config = dict(
    n_layer=24,
    d_model=128,
    n_head=4,
    n_kv_head=4,
    head_dim=32,
    d_mlp=1024,
    vocab_size=5009,
    activation='gelu',
    norm='rmsnorm',
    norm_place='pre',
    norm_eps=1e-05,
    positions='learned',
    qk_norm=False,
    attn_scale=0.177,
    bias='none',
    tie_embeddings=True,
    parallel_block=False,
    extras=['capped logits'],
    init='trunc',
    init_std_qkv=0.0442,
    init_std_o=0.00635,
    init_std_up=0.0442,
    init_std_down=0.00635,
    optimizer='muon_variant',
    lr=0.00333,
    lr_mult_down=1.5,
    lr_head=0.0113,
    grad_clip=0.5,
    warmup_steps=200,
    schedule='wsd',
    decay_fraction=0.307,
    decay_shape='sqrt',
    final_lr_fraction=0.0,
    batch_tokens=32768,
    seq_len=512,
    doc_mask=True,
    train_tokens=304600000,
    steps=9296,
    dataset='wikipedia_en',
)
Each number is 128 + 32 x the weight over its row's rms, rounded and kept within 0 to 255. Layers, rows and columns count from 0. Numbers have three digits each. The size before them is the row's rms in percent of the matrix's.

# layer 11 attention key, 128x128, rms 0.197, rows 21-63, columns 0-63
098:175128119105136074151193109125169084105172185106094151104091147128153153124093070122126105137113119124158195148042082179120143124106154082138146108143133204107122162174141090123068148113109115
093:083157143117171138228108124116150129196131082152129074123126114094104170139144097127124134104119098129168171124074106083165148141163078167079183130157075140108140141072158118168187119069157108
090:127102108148139101182150122157079123100151134085103152128140186157122101176088146080194098152098137146135104132181080152114173167149133116102147153133098197137072153145153142141106132169113138
093:134126142126128134121107114072148111164132154142131128114160166142147115185160053069138128064156098113151101072114126120156118111106129157107135184108170118173129063189123104134108063133120120
098:141133106144109129141092113181128099095171050222136117158150082149092170131095117139150102139131234146090109091114093173121121146099119187102117136095152165124139114155078051142142139078176076
100:135070126086153108130115107133050206145163120137132152127098135131131116149091094109184131146111150158120136101149090136255147148102144156150138112168179181106136115077133149130148120165124112
088:109080093146104121106145124075174108123123170115131045116122129138126060141128149130092119145130094078160159139125147148110126183151139141117148179113132088149178133150148080186138176215167120
094:183163138114138078133139097145154116106097144096153121057178122141108161160103152134093173092148052134149100168128111151133120181213180109128159129177143110096135170167147049177169081162146134
089:101088170130125154132141154128088086143133165120134164105062165076135143144113168106147115072161097132130120112119165175110119136167070133104133184144091127114193101152146111197148132140109094
092:135155142091115113139136179180091121098118111065111095148193105193089119127093153164134095142091088122148096146171190184163166180130091200201121160139160143099113122145122119148093114130111147
091:160162125181104113168125102075177102086120141127095168116140120151134117115117113160148134120127124172128181140101119109156112165111063132156127187126112178093132095198145106103036108074117167
094:129113134136153079065171133054159109067164107123180139101139095128095160094174111166167140099174126096170079102103115132140105093122110137155154094105130065155135130150168108109123116125161144
085:134060119090110107129121131072145119148153151128115121126105122086138186096092130128120160092156136138177080131106165112135128101106135118158125151121103136119105109090116078096093111108118141
082:096094127067159137122121097107123192127139113093124101114213171190136140136121095130113110088160094133098110088155115157120122154146171123175129149167133179147113095135171132170149135139090082
081:085146143173157100114088028175088146154049050129082125099148127139105109159092123136106121150112185108127159168145105074096102092115119150132092135148139103108193169110108145136126140047113148
083:123103098184177166077124161124122162117117112109143080091114102157058185207172105134102147125109132120143166115131081094139187064114164200164161072090124127117071106107113163124099135160089131
085:134134165190179144094097143106142112077154103121153135173102134098099112115074170109138080052115123072173130147124140047149115155063139097103107062109131101147080103120132130146150174093122141
081:135143177097185126153121114120139127105092089114104120118100105127188156189103124121127172176148125110140161097187088107150123130184162093179214153133124112143117108187169143088098136100124131
084:099163114146119140134110053103104129131124135064136162153161142087131060128125154138123179100135139123170105123114158062128085158073102116179110104111108073086085138076141174116135201099126193
096:158188150144140125118157139113106158103076120173131109047069156111077133088175150106120133080143096142113100148114070124181133146152094066113124219140189098164129116169159140121099157109139139
083:146122074115150116111144101052138137109043144149092117140082098162154171078091117158131116139153070141096073126129089088165104156081125052073115082131111152125159065117087116116132135116109146
082:149152145098126126126127172123097168124126089133113132181125128156057119106073161096136135110180154143121093167116069122123102110126093135122122085103171117109103141104155112138102127102195196
086:073158150103200098156124144134131141123121103138098075107134174091155188158187123136128149152091131177097151105149148155104161091133101157135108140110157117188164166113169154090157162093127090
081:090140099157199174065187127092124169078119098106134131113183135165130138173142166145147148087087087100166102134150121138111125092135108138113188074099126217083143175165153133133130095132138092
094:100176161098141129159144173129169105127165171145132108145170096048147153163154101138114154184114090162077072084144101194211141146181132173182167131093134165099072143169151174129173123160093134
087:139133113122123152165119178133145112074129075114154184096117140106140164135182099134171109112104137137113157180159148120139165062138129158137094059136122130064112119110106137119115128138176074
086:123107153090153162181146101168105151123076127137112131148134150091157184140195145122105149098192086116093083124119109166130083144180130167156184101151148086086095143144087145177124129099104153
085:175106130171071140146184126072120133160112139131130213103139171128125121105157137098096155130103139129097172128093146140097068107124084171169088116123115123109148160133157134071082155097118090
089:129091153146096110093094160159120163139136147162153104134110166097124152129200099100150221141143182129139166170174125129168115137062092150074143141132164172103190133136151104151216133164137103
089:113159160054130164177147098086109074124168104141083139129109147125184182147118127142123098075214109134132100135153152170127091162090184121142155121087128079126174217100117037125175120129140113
091:111072147162105166124142087115118127144115109127168109086128045126189130165110109117087097132112157142137096115144138116122124117138103169121081082113143105165084129089172117138165150157148144
090:060095100183131149132129162119137146135132160088174083134120158084228156147142098136148094169129112140160159126162145043113126123118092132122116153093118118175116164111158134152059103146079161
086:142158126084154060141114150059124144150128169091057210127159144139115148092119122135082135140116147114073078124145129049160133173170136117192074184134151127089140126084146180115145079118064100
089:133132132122119141160113122106156121164091156122131089112127114076107144135149120114123059114151158180050090115143111150177110163138135135117144125115138158150086115092131127020113123106113103
087:098131145102074149136089091149132056160143171125126106080122140116139057116142141149077110113116174137143086068150174109115093061082184093145150147107082127158116148140137140127184101166113131
081:105167104097209151155100162089106157161135157091168178125103098108123096089158136115148174159165133105159141161172161062171056144103134115145159111121158165147183120163156061158125115119142138
085:121170138161116128136059129165076076119120141134114113219078175120142115149156139157091114199157131169142134161171158150156133078126095095147180123133142119103125121126124093141159124162171123
088:119126200127123104159111114125165076171155133082144144124058122162136155123093146150127112106131161200109153217102112140144136145139132157159163063114132056114124158121156172133089130110103136
092:102123117120138199103118134111071106117149180110091121074150077083108173150103110167129131174157084165146159143127187048093125087148088094115107087122086081127114181123131077125183086164133111
079:138101099169080092123104146132089134113116142098085066121106128135157053117133127127111134153131150130176144166181167135155144199107159148108127136132129082110117114094127076174178168139127107
092:170142133123135208111105153178037122144154132119135096109096145113150137162143100137125118107143109113142105165116186127161152194153107111137141148118157145148105118052075143107189117148194073
082:151181131111153081126151165074141110083057169103098157137144105114163161166109157148178131123138133122138090132080118160089183131105097123065145136134104021134126099106154170146132189160147121
085:127096125148180107078119147140118175129160136106140074144103171140088099172102138115093114096130186086163120090165139072149136085166157131133158095137101165094131131144063123123166143145122181
# layer 11 attention query, 128x128, rms 0.208, rows 22-64, columns 0-63
091:111166098151133104149141120159132131153089077128096121142101101122100200134062086169076110103145121108108140181090116140170125154121125117146164157120106081178140145079161148144148192103161115
082:074106159155124153072104151159021093151156124115141190149160106148107153183061112074138117169094164193115121160162133135169185145142116093110162129157148196178111136148109100114109141123150180
092:121112149132110112097146079053121127115136129162148125152148184049161098130144149158139081067135146118164130108153155051154137073069129123111148100132108107161156067196156109142103129157121157
100:113134164078154117175109030100179117044095065161149155143132139185149154149091117175135129121127171132082113106141083169128098117121097144130129162120130157111128106139140087076167065138188128
101:127096143132139129106122132150016119118168098113145160172099143124130089158082161094127145117131097156111131199142133198133113151082146140124120104125148157179170136152127127080158115221074104
084:141112089133135149105158135122127148117147132079090140049120125132126127070100063157067143106115125177153098121174163146095131150133097130093121188132180119118143108084098080180101069155177103
090:141156131166126060104140116158143161137117161152156078055116090103068116160141145136078136067161147092145178125161150128075133104129121115136152167085151087148112155181177094126154163103185105
089:108097129091098164120212116137108111105058190135126209117079107115122160143175146119165101129124187109139112112153092098149165077108130132155117144112172123099133119138120142141114127132164120
083:157141115155100091154133179195150055136142132136125156099130134157128096172130131162191123159147096106143118146129155135147146114113139165124118091146158157177160162141116096125096166140185164
092:109087096122113086149118147110154109087146113139103098159175125147141103100124170145137092123116123154152191139185100150130158121093140146157138169128178117146118109123053091066093109109136179
097:061100160126159136075104095144121087084134151111147100089147145062190113128124063154144134133154137154112129121099145156103129071073156149083126164153095109175145095184147118146145154149146123
083:157145113151104103075157051104138168113122169121105129113167135204073108166075095175113119166127162170106121156118160107134152117078105096121063136112159125119111071155159103133044076120088113
085:038059089154080134152136125100108140097133114137158118076045169079155223117210121099121092154126145091094143097161145141172106138110047098081130157111122134138164151159139100132136135145132051
082:163182104146080137102081136156134175116124072108103177171110115156105147137170087119137145093126167132132169129124125070128084130111130130055128094139165141119095164095116163144131085119199146
081:120173092192129165116134152102209161096139134148161105140104085159106148119165125125113166104151125145145125105118110130160179120152125147116121128130110150112044111131156136190173180151102132
082:195141160112144087090094116124162146078079141093112107125211091046091097087150101111125108165180106141097141108124132085136113125160132151100113120075137161101105139107201103106153119120082077
080:111134135071147172162180122085156100089170120151123096176114124127146136174137128136099108119144117123103216118163165071125135096156110140144183130144108131168095142114126133106160160143116161
088:102087093108148092138074108105075153142107177142151170114124120135138113118155138100125148057125085133091127132139093111106075197100070114161192193137179134110102114102107153133083142064125120
099:141152156099134148133144148120112140081175153169088112135138127125107133069130091178143065080133134076166041172127143116134180076140127100120145201099111060184099103092105080167162152147172167
078:124083052117124056101140132042100108125110157141138128210074127172141142070160138168155146149099145075091142122169092146139168129086127106130128170135141162139124082117181099097132165119179096
088:083123157117069098091141150203170129079135105136164059106182130116114115103143172140133084081168110150098125161118120138138123078125173129127139139150177058158122132141112137117149156071124120
087:140105178115087102156105185204085136135155146102150125134124122049152171155132115122136120152138164101083092087153118135116165106152141135124070042102171110154119116051105152140145110124140104
087:106158095153167097117136063092128192058069185148165141156187120104177151110158139126158144176127138143112126135106143135181145121154165140146182106123155193201102079166110161053136152163109107
093:142171164141152096200109136165154097185152085145129155160142093127152102127063122132116128157151136137102177176129116202120102179157142143106178184121144129142117103154147105142221170210120149
086:126141136151120109183141069135179051135123155162102144115162134134059129101152074154051123159109111115170168120126105155123112058100116114119058117140131122095152120114119178125066148115141144
089:130118165123134076116129099108118154108079133190105112137068156093131140159102086155110082110145113091088121104131157187074092078116151176116096165074159058154142125078128080074161129193121161
091:161093159102121178118187122110115178096180178124166095133164144140153164122155133123104086063138107113099062115134157089102131092113171151128144084105146093112134157087086167123086108102111129
088:141120136112133161123131089130167103146137157100047138080150156086136119110124091097152128134119121106157108152113055144177116176135138117144112114135162164130180138085077182117153119128147165
090:138158156054176102147141128133100110135128128144133090117099140161178094180167092154119115133117126167062125081078170176207086087130112152148107122171140160157152135135144079115197144178160137
088:112082115113158147108117146107108119139100097142141116145146087157112073134099129122109113128161110154164159113118169078045144132115168147116095095129154094110131102142056139093138132229123162
085:130135110157136143084110132154097150094122139144126094144086192175091149132174092048122125194120137132133116111130124093118097134158050142079116088114056179137117161113146191162131048167145121
093:140113104102108114209101121142076092141128159183110202120098111136144168133095140107116133097128212087163147185163120121087099114148105119117136161134107081125100177088142120145098167124140160
096:088161085111123095117116119089158096135111146132114114114113133136086149069085154169102120124160174120063090137112176099139078086110126127118161100127129062124144123078111084163133123127153075
083:135146182098104106140161085122107091176099125127127125100084132169107110136143151096111113115110156168058108123123182117120088125135105121139124132077165090125165100137174158065111155085131133
080:091070113147219116164147113135168100146134186099128092149104117085087091072168099057100129169102141045081083135137142045211123096078095116077119133100148152125132116155096169135137125143127150
080:168123145113141137108103134194156125152139080168125188145108144142105123125181133148106165125130110125088173132108123167141109125119154118141168111158120160140106110111147185157133100190170131
083:163188129079122072112168179144120168087146146120153109089126156111061131128112162139103065107156119149130149173136114105134030161058181105109141148140151096182195153132120112136142120088121080
084:138148116088120149128122108137117111151074131148072079109088099158120152143160170140129141201143152119029159102061100046143167082100143100148100102168084158115081145111166157130134153136106102
080:131085169101137120115095136089155126169080168164078115141225136138128125178126106147186166076127108124132094078144082169133145113159138164123146179127141142107061141056104120139119109120149205
084:078127184054176129127140110126152171189111137160142114134115108112130147126122100182079115070120185083116103050075246084113126126136056104154109122187118056091145134083123163132187185155132114
076:146078103196138068173183130145146173156123122110112145083121141092111114125094173116176145076132103105157105114176184122122141126144143101139112142108169092142123083143136133151130168095110164
084:127126092184099090107144120100097133102104145069141139153154143094133099137119078073077138141089147125075079136077166083155124122153130076138138105101141158083099119131162126093150186081137169
125:135083089096160168131126126096131104187126179132073164182143142171080098102179131124133091144080141102145115019120169113153173120164089152121195163175119124103104106084151144127109092148178153
# layer 11 attention value, 128x128, rms 0.233, rows 0-63, columns 0-63
100:185126159147092120121126165091103077171112153104084106152142185146148103113117095151100156131162110139159187098168115133056098154170109125096170169137125092153124171131161140115102131101139099
097:077213137102107158123183133113127177076153142106122152120122137152159102106153119106093143124030173162109156129086118054175092178143098130132161109142111177106138121144168141154035121095134098
098:115107106159061092120095093081156142116097186119149113145160161162082136099133142079067149112123105121166162162127132149132104134126163137146179061103097119116176208117149083119127107077113138
088:098136143118112145073168133162122176168118097171115105149216161155140128144115050083125109142103134182100109120134120111085215113124069104139205085131107154135122116158112128098133113197138110
104:137106104133105145103157120127163233104126092170085172047147080138142096120208133093118102126154107125118137203129110132106107115085110176110132162134124181165135139122154132089119114134173115
100:181145080168047160175104113156072112217096136152109088158089094118067104093152119126122110133161129156153141152140125140101086137117133126117206152177163149149112113143102108105135137102116134
084:130173134134124124087146111129122125019126151110090117120082138118139124133164135171172157107123162102114147133159174088164122090150153121142194118148179125132113134062172134127145115102068146
111:148081074143081084130156118157126064085193146138108098094162164101091127120079163099149099089134177172124135179124082157076080154086132183103156145109150072160126114114151143096135167139149152
099:099154128164133140131129109091098091080123104120083077125175191127102092152081124155022157129175138127062107151091161162165069075156155127121137148159133176138114156112106109121127119150147145
099:165074130119153125171156149123128139115077116145105093143126164164131141145130155158128140128100161120097151139139121104211099195213188118128156117163098192133125161113144135097144153111149148
091:162152166104108140138117124091120096115143177170075142129165148163151198071161102144150134229171143132108098141139082169149126080162108088090110084109116113136117144119070143133159146090126095
095:151113172122127082049151115134097057153193101131129133136136158112130170098106123125093150126138104133141137152117204140139131145139090109046056083153109108150138171074087115116077178205093161
102:130145115142116145157095154131143149162063077102151146101081079113165100158124086076179182109165157149099161137143088138151155093115100118113058094108129120096128199133113160132161158106117150
100:143120080184177090136117109051130081105132173156134095115119124148127169107125136123093172164126102113134088171121102113116121180158141166069083111178125117120070131097132151104131142129153119
116:149192118100107178144148153124150137112142160062185090141136154129147122132158112169106161160050127131098125125133145070135149133179146183101091125165115121031089127105088138110108114090135133
101:110201131166149159146177122125086136133102120135115146077138109151153167150135084139140141170121135122088122108078136097179150118114140091140133118210168150101167137193114159091128164108225126
109:147114113146164135125174149145143164123136124060140100160103102155125143164124177117081128107138084119082126135204110115125092147106053158120139104054097126155158159101135122191117155165102160
093:146185154164062144199073123185127103146120172143112162125127138170146166093116188147066152106064166100188125140080118143105148123126045105138088122113175170086100140113126095129154129106145160
101:201154141043154146122091115166116174185114055130181100132136127140133148139167094126123144131133104174169086045129094096225107155111083138094088099122166147146142087150123139144122124111183152
090:178140074144082130146159162098140170127138115154123070113111134142153174111046174102124150180130129129145104103112152070182102076131130147144098106141118101150111163087145138188135092154162155
084:108110109085079168143185127129166116124161124085089164147141142158153105141066138103141097135116115095147147195109100169113075101148074106082084141105123122175130149162104091162141129122117119
097:063148117093098116161140132170123150141141074183150166162094150082173180081165135081119139121164141078123148142131115162088130137145148110137108057083107057119111055123129165144101137202141111
100:102107134128148067135122158076086137091169109104191122143131192157129113128117166113104155114180094151124158140143127185158103128091194076145157116106164102137047154178137089173133149152115159
092:144180185159144101125142102090142164167139104085155086151087113200120094132102096149103161126152170102165066099159094169145120096102147172153114160099148103154113124129094144091109122097072148
085:121103119132088162105135184117140069117134093077098122165102096123096101097171123204140150094143151069115102068117109122144130178181120174101067092069139109158106074105082043156120165111110136
097:187126126110157191121166096077103152043086130183204163154097159156044116097134125114150142112135150139153099139151189140117129131151100056087060136072136146198127087148107096160128172147075161
100:161184098076187094106115163087205094131184136144135105125142123095159125145188134143115124149035136156110143103161142106098142163166123167177122201086116100188121160162116150138101140130195149
095:132117101146120145124102066127174138116141065107124134154080117106096097133120121095133078105127118146155126133129099168125134134069105161133181099102109118089151116209123103130169114128135107
104:094161072159099102141145147132093075101102139155126146125115134134156100119052164143119136134089076162140106144154187130099101116145116085130111153109109108178060159130076115121188052120143125
099:132187090133175101150153119165089146162058098107102112093126115107109144113138198119149112153102167114172112139055182127145046101113108191145087185125134121115157150049115114167151136176140133
098:154129105129135116170151140076140106148114111128162148145143094102172121118109090138166096081095169089134188087067126155147139141099112097101135129108108144109110162118174141085078197120193141
091:065151165111148081135173124132098155190112164106139165174092168095144115078095113161113161077161092167143132172140108154195182109139155077116125150166187132155139132126142174072139120119057092
114:182176192077089094092167097113130110099128141131158123076182107149124088127191087090129170115117104149100170159125147066151113104129145113097121103107119118181096101183120136154103147145180158
102:134145050184166116103142150068163178164201140162158162147145150145134124090128133129104122157154112162084148112117111091115203124100121137069195114120133114153113072106131148175124080126085108
116:159104062132102151159078117127143156156066106148119130134103160128124133095075119166114122157159133111086118090102208099060152113154108154117065141118187155100159164083176054081099083137145147
105:096153129145138096164113071096131147133073177096112111145100148119115175162174100156120138152190133124058175110152107098136135139166173126082118168136033107143087170136137146059151103132127104
114:169145127127142202125076087109155172136183159076102093169164175129107131123159128107132159150124139107180089072053151130119106113085126096129086124123098146099124143163088121149104146140072168
105:144136104080178130137121163105088147106107173106121085166149067167108183069132146116166151163122153119109117167168155106157167204139154097127123085068162089128118119150119175094158126097126091
114:149069090176112075140154141124086140073090129060131136081126128102138155076110188084074077132135110139127192076108135153170088119113118169141159188127124121138170125108179100166129168212137128
114:143117130163162113141139031103065195085153154165127150110171097164106160185110153151104119119130151137132097117095163093153116089148080140059104079145081084161150174103036121102129137179158203
114:111151157127108126072149156104147116128115186187145145108145127134151145163161102149050143144083133114068086139087102090185140093167133162154076151156106105145149165145118138110081090125115136
107:105124086158151136089134124089112100101130099101153153157117131088082148114083151121089187148137124098126088123107128100166157163186160167127188139100117144094107116112164154108122183130109071
105:105194127056132167133135139104123162116147112117126157160158185168124145103138122107099110148143072079131195103133141130159126161136122150125134133082154147166156101183148144180102174117199159
107:149141124074148116146096136098139104143208108174115089092124168130191125145104145084163102134115158164164157150098161136071112175123119169119098189098079083166125144095120158172125139084145146
114:152160125189112196080108186169063170130142172141053093122104147167122090084120209172113106107074110142134146114124141098097132111121122116133120146155125134144178193103103136173183120103062110
101:144162060145145116157051179137113130139090106187140144091068088105115092186114124122084120088089095076104114118087074140116098092112119121152119146112132106119110123156098079069115099191123134
111:161108129124119110066106109116107123162090159064142098140162076118118112047064076128111141160104119105099153100086088066067173095110116175155089120194125124156127091126080168111118085127088126
108:141121127137148166090139119161140117114160162123139062131156105120154112048144147105103147142078204111083108167110116215128153122130135175173145105141136134136213155116104145160170107145116132
115:130093145091066097143128118156102072223135127133128154090123088123147100163092088140131098110103192093171124076159150119108118117114126121103143142102128049170118156095127120152099150110088197
109:147150174145129102182176129132087147082132185112106000156123155100146151153065118141110168126098144116116114109109159161126131103063186152092162168143124124118119104138107128147138112119177126
112:173114128119109168125051091142112177149158126133102095153090081141093113175175191110128100049207154081160106115189141157089104107126151091123128121176145115109119120134114148170176087191120175
097:126153131089146176090115117132111166122135119144151129162123158125160170115143140049111099128180124152117192132188121081184136139121148083144111174151136149123154099096100128169153150071134126
103:108134155143138157124141085127098105135134121151129217108079162152129100088084128118155096150063128112003114115157125131076095162104187184101117060117110070162111143110155117113100137111130128
106:123169131129129131113170110063117101107071154126101116105140184139123156161122153174103136096117119083103148099117094100125129125173165094197104062195151075147144141100061070165152125107129155
104:057124120093132097158182092157169148153126102005143133136136143081164105081145144147152149061079104152158111112084161137131142124152163155087137088107106161091142152108102174182113127107135152
114:092122130120131162085110141152134179113149114178143138097105153109119098114112154142143140192117109095103109094180119163118135087174139091084143119118122183151129139160120066099144066124098185
119:128148154190111138105134099120131151118104098148128143121130139097110095182127151094147105106130140102177089159065216141116149125130170055080128141131147148108168093174114192194121118133136076
110:136136109108155158178163127147117140119112126130160150168150105093180151163134120169089132209106107148126096065119107209104113153119175186178152116138113124106163162124162175142105115101089110
114:101110134095119071145071148142140150142080111122114183080123158115099110117099088140141108174135107121145109125110056108178146160208163103127156113082096111126111129116077130158180126130128126
112:131078167120126134141104122133058111147145116158135160147081156131087177170125134042168064102123157082155119121159098156077115096091118195171103139086140128171129126154125130115180083181102140
103:109124137162133135096097188058082113182124107119065143139137093152144127101123165120155158104110176121101140069163088154124096156110156146104147138080162144111137137125133160108093108150135138
111:164142102202158106090134160152075126166061147175107134161135134090141109141129153110127123080141084163132094187087166131108117118094156065135138170174104102165109105192083079138148072123197152
107:104189190103170113169096084135070087086143097124119062130082146123120079149154089127135105118121046139133132093154115151142126131104159081123131132135081127120139143097168120142135077149131109
113:159164187054106128158125117148098079128110160100141137137132094145141104103106104145179147126102115099128064133076135126154147082147109100134124111208106150070119185082030076204063116088135144
# layer 11 attention output (transposed), 128x128, rms 0.199, rows 0-63, columns 0-63
100:116097141196117160132090133175158176105119102110136155143077133084157109150147129084129096122094154086160124166101111124170132154088139101165141078139112186108171146100130101118171169159124144
094:178099133122111144144104164087123094143073102121124129145118087106166097149086125120196125125152122111216144116180103154132181076133160100046120126121111168169125154100125150097156143106118172
098:125154159123192150161175148147089112163160090114054163057145097132141133163110141189131085125182122178084083109064100100142147156126114109091143202079128105145093074084102137138134084169128165
088:179111102152113113106144068119164084097116172035087163122055125117047162141149194162072079099152130125157115081124153168108119089196151140090059104149151083077114108143172160164105114118107129
104:105142133103145099097070144147059077113136110105105171193108170083096186172073101107137141122092147155135101081109168161142195147163132099131143115113163098082098105118122115106156136170150134
093:094124149136152104163088135138163148103165133092142140108138175105197184145136111117123143116095088084088079112134150102171133095074082154148089122097134057086120117122171084162146105142145090
087:159135142091096089161113130072132122173094128129158201125149112183162100156048093128105143163093146121144122093105095165094133148138056152133077140149098196126130095199094113132095122089193092
106:122140052154199116149083141154069182203096129126131151133106094149169158168168114094111154121123108111133112130171106143178115122114187099106155154152127092138149172111117123167118130105146123
093:124156084120144161110077156187103131145122183098185152135094095192156113120179151125155081176147064121140094118133130075168105167101177121101151133154139066117113143139144134172135133136115133
097:072084117123130162141117086090096088095126154127135193113070107072145113117132087104154109162166137139205101141146149089085138086065087126157108171116134122126157139118085117141109123097202132
089:087152111199140073119183127163137121153159105083145149094170082121086052159094121143122075082127133098137174093138204140103120187181133201150125154112170125113168131109164151135139119186164100
102:131170127166141111172108145147165182103123154117120138133101079134089138138155175130147156146155087121097102086081096126106117115145145170192151138107126133093188048214154173169150100131123080
087:100107165132148107112166110159129093102170127168107131124167136120101120116115166190149100158099126089190133086120141100087084140117110131187175145087157141156126040092126094099068057116136106
096:134155126136070116140110144206146154148127086093130132154086130059181131155143103150134124143182136122105158090158145117203092088080171097159141127082091098117139129173125107158170131213074067
106:149102162147164110145154106074144109076101143189098154153134157170101091091111170115158108131190102139177123155124122123106134120077066087148100124149122124184136144149149139174083110155091161
092:136063124085072079126115132168156126086143100103156130200128085141133125161109126173142121095094151114180142157188134134151121113151129117159101126066089152152082091109131145138125065109126147
108:085160123092071116162118127100085121124110124181085145129146140091131170140132126125144087162122156196149136072062081140124171120141178112125113155096168076136142043161118133063116078128101130
091:101030142100148132074157122054163117114130111109154120172158099107120078164172103115173128109180085143116162141136135101123155156148183120152141127162071146110199141173078132125115145159072110
096:023149099123067098115151119072138145060152137113139128135127095143105121090082124160157104120122135112134189155115197155117130092140125131149121139204092159126084168123124120155092186131075118
083:133090131122183102094127131111066145154119216146107204116133134103159065166186148109106092109137106108112145155117086161154158163095165133161166166119098127101130074122108087081133124137099163
091:173147086166154122067095094080123077136135140169164116115104110115156167115188115121123156116105142104136128081122133147113145168106152097150163189119101146153163110104164201022105122146132128
095:174124109143105083119116144124126152118125186135121148140151094188078117190088096171153107069130135148131170098103104161122151145110153188120144187175187151141153177134109104156145113084113080
096:115134076109137168103108103124143133146140165166062140105133074087172175126188107121134119155107125110097121135136088116097080119161064149116135122156098106119202110084152136156086097121144111
084:118108092117105181122116138139088144081148089157148135089154124093125134055113114119148076138077088136146184124133189106142149192127072086121101088138116162135138136141150145163079097184120119
087:152164125171168122137112126142183134085135136122169120152188171138179169120112102052112090182169132187122128171105157170148182124107135101142159114171103133129163154140152208081102131111070134
089:078129148089122098132076145111112073202156147099106108093097108114167161183134159134136143146113106153085135119094123114154129149138113151161160089185093192107116206150159174169177110157141118
096:079059106156088114189112052164049145103110088155133116157078081138143140071125158132102084118144154148137143166123122148132094096094143140058102080122146104087156102111119130129130132138100077
094:160133135174147127081138103076090152157110138162150143110170088142118157140148172049186162123121127106092125131120091070137057173137088141041143104121115129129089137064131156125056104151098150
095:192071166073145112111073128067174149126167131149140127154113159122150107118181116139106108073153142099144152112109080157172093097158127143129179143148132162092177121063197128134117184173128097
099:102128149115122123110117146077120133090169201119121131212131130136148084166119073017108120145118076143084143144170079107187187162134141096110162131145141081119111112177130194079139114114144127
095:158172148162089129068093175152111127076126115120111091126115131088116098128177151120103158227134135091170108140173176086100140156134130164125139147109135145124095130114100136111157068142161103
091:150133160144139181082094106146144129043135075085141094107166090199088161155115118140146111130112143075123118107187197150129114118151103132133111112149086151117101119133130035164124110168197157
102:099074091162160191163093193111160161160141148105106173170095130162146137124089151188147091160110149083123098066162073144142155119129114161148153098165119167078135146103140141130167097136070057
100:135146167097150140173112086137158067147080163157056103134192131176132098154140151099104108126132146145149130132083108175132101116149160160141146157152134134113067152141158150136136169126107108
104:151122226114148108164144168122161170150172147093146149101140118044120092159186110090151125095093084162158130138176077124148135168169136111125145124149146105166141106152076173129124143127101113
096:112112152152175147125123150136174081128157114130096164124213131175139038132079199087155128111144144131158091177117082098127158137131132155198150098129177157110173082115090095171107118141176169
107:099113151098133122095213134122121055105093213149186109076144096152140132101137121173164090116163062100096121117148168091151164094172154180144124122176141102108155116124144106123136099115142138
093:072139154133109149133174061135188103103143116141148161111161193136080108135107183162101124103140100148119120178162139103105107050101124153129125142173111121140119153132092174070079107117114139
098:154220131141123170133111083177184138194155106151142135131147121150113085125146122120110209117123200097107062167159064114111136194171180107126127113121141140094092118100104110109160110102099155
110:098156136103150176140129184126196071171164077116120138174115109101126103077125127159098127141119083104118160176130137164119159156134155082157163181136124111140177120137191110137108153149098080
103:115149144137143121128138070148160154090131131052138087153152113156101103112108174091172128139129124135173129089158141165134200102126136124087131085126136141085131083107146146126138192082131113
094:158142168132088112173146119149148093115111146101121077113148177181135110141166164125133127155126104115111121086138102162140123095122119131148033104110183128126145117154084141138096045147117161
098:145105120183093102096150142159117128156083163113095173143118097141078053141136132149093101072132165145110096152153116133113142130150157134102153131130109094072088126096154163160147141157067090
100:104150149230075125114115100194118102129141106100140098123140099109090152103134086121108157157121152168105083133148124176137114103142151106137136072145159198101138126139103104138163108125160126
102:150154105113110122134125074112137035166134099119150135178163126098174180145111018086102102110183167127094126128068177131149120117144117112104146161096125100088077059113150111126067167140146139
084:096117117142142129151145072108134124141152165062128097111226127108118106140112109065175177161131136169186162093187109149153178182089166133036123126112186117134151122129124123157136130115135142
103:129116188119125168150164143145129102090152137182121158114128135169131087144180157101158127127136119096139136127136177172148144122180097099149146116103141223105146150142140096105101110128098131
091:104149124163130093163140111087152173148098104094118137133171109181068189174123164192153116073197068117097131086131124065163117110150123121156122134101114129155079134126181102141079170123112151
111:098175088129141115127126157135124160074151087168089169177125124111167157092122107172131127134123097139118131142123171120147125116093119143094126138105157138175118056127144132110145147187207082
099:090112104127159161150060138108120126197137090117171232072103094151150160115193168049104113152165085142130124147112074108161106180176096138121091080154172126123154182138128129167094153159103165
103:076103107158206084149154138105151034111139109129130197117102149111164212129087099136153119214114090170133136169089093143157123151152102117149136163055137103153165126170088105101094144074147088
098:072096098163124140131104125173164102112112112088121060065147085109100128107174129193193107078110181126127104141098205096103102097077102166111159112136098105189127172104144087113131167124114114
095:140108126092128096145153156110153163142135117139136096134154076081166160203207131123124162131189131145187129197150124138129155066160091083111168163133074159195126128153138153152171132157161078
092:114094120152155154161091123154138147085172144099211159139107099110127074106165119132156125162172152200163089136124161111142171098081122127073145173087120127063090056131160136110125119146078127
093:153138135150102164144138131078127074105111150176126104132080110222103153081137116145064087162195140124073116138142145134129112104091084089115079126147148094135140125122115118150151167148097142
097:160082115101175075171178127073116107142103172108122170145114115096159123162140074138141139082141113120178137147092107142108120144124117179183120195163146141107124148125123172150101181123173075
102:110147112100144125115101164089140091087183154110125072146156130177149178053147126182109145095135111104105106087152100108112066158104077129161136082151101072155117147112133062105131074117095167
098:153165158146137098084099123127115140163144115094066145074114142166099110144126127065145108055124096142119157160131139085154132069174112117065119163168112151116087172112173124137144172147155111
108:161101133099200196124102089123140117124159114114123108129144100156135107145153218106092129101152148117165216091163131137063130106080115143133184101164109150107123126119119104106070087151148095
105:129140089112116094097094156194127162153136121127105129112145113147188133154103072181072166150065141162159187148128157156157102205149143081093150198173133173111079123100141105128100143086160115
089:148136128141095116124139148164092110086107134106130091149114139144135161159117108122062072131194127087154090174138162105113212138110126085165170121118100094151107085129092106179129113133113073
091:077163168079096115139099164071075093102137121079141104102157149107205128127131120109176131140166174104142186137164061131124091190125116155084145148109125086109138166083149186148126148116061092
093:143106085148143119096100143120164163127107165088129138181225098149141171128083148115125121152167167154112085203125179105086083126171113160159123149125151102093125112173060142116177133140118137
098:126112123167118143122144164152174124158154095080123153111145134138141159093188191116090134138152136105152177104121144097135105160099104142104124113070159068123128077178202198080182129185131148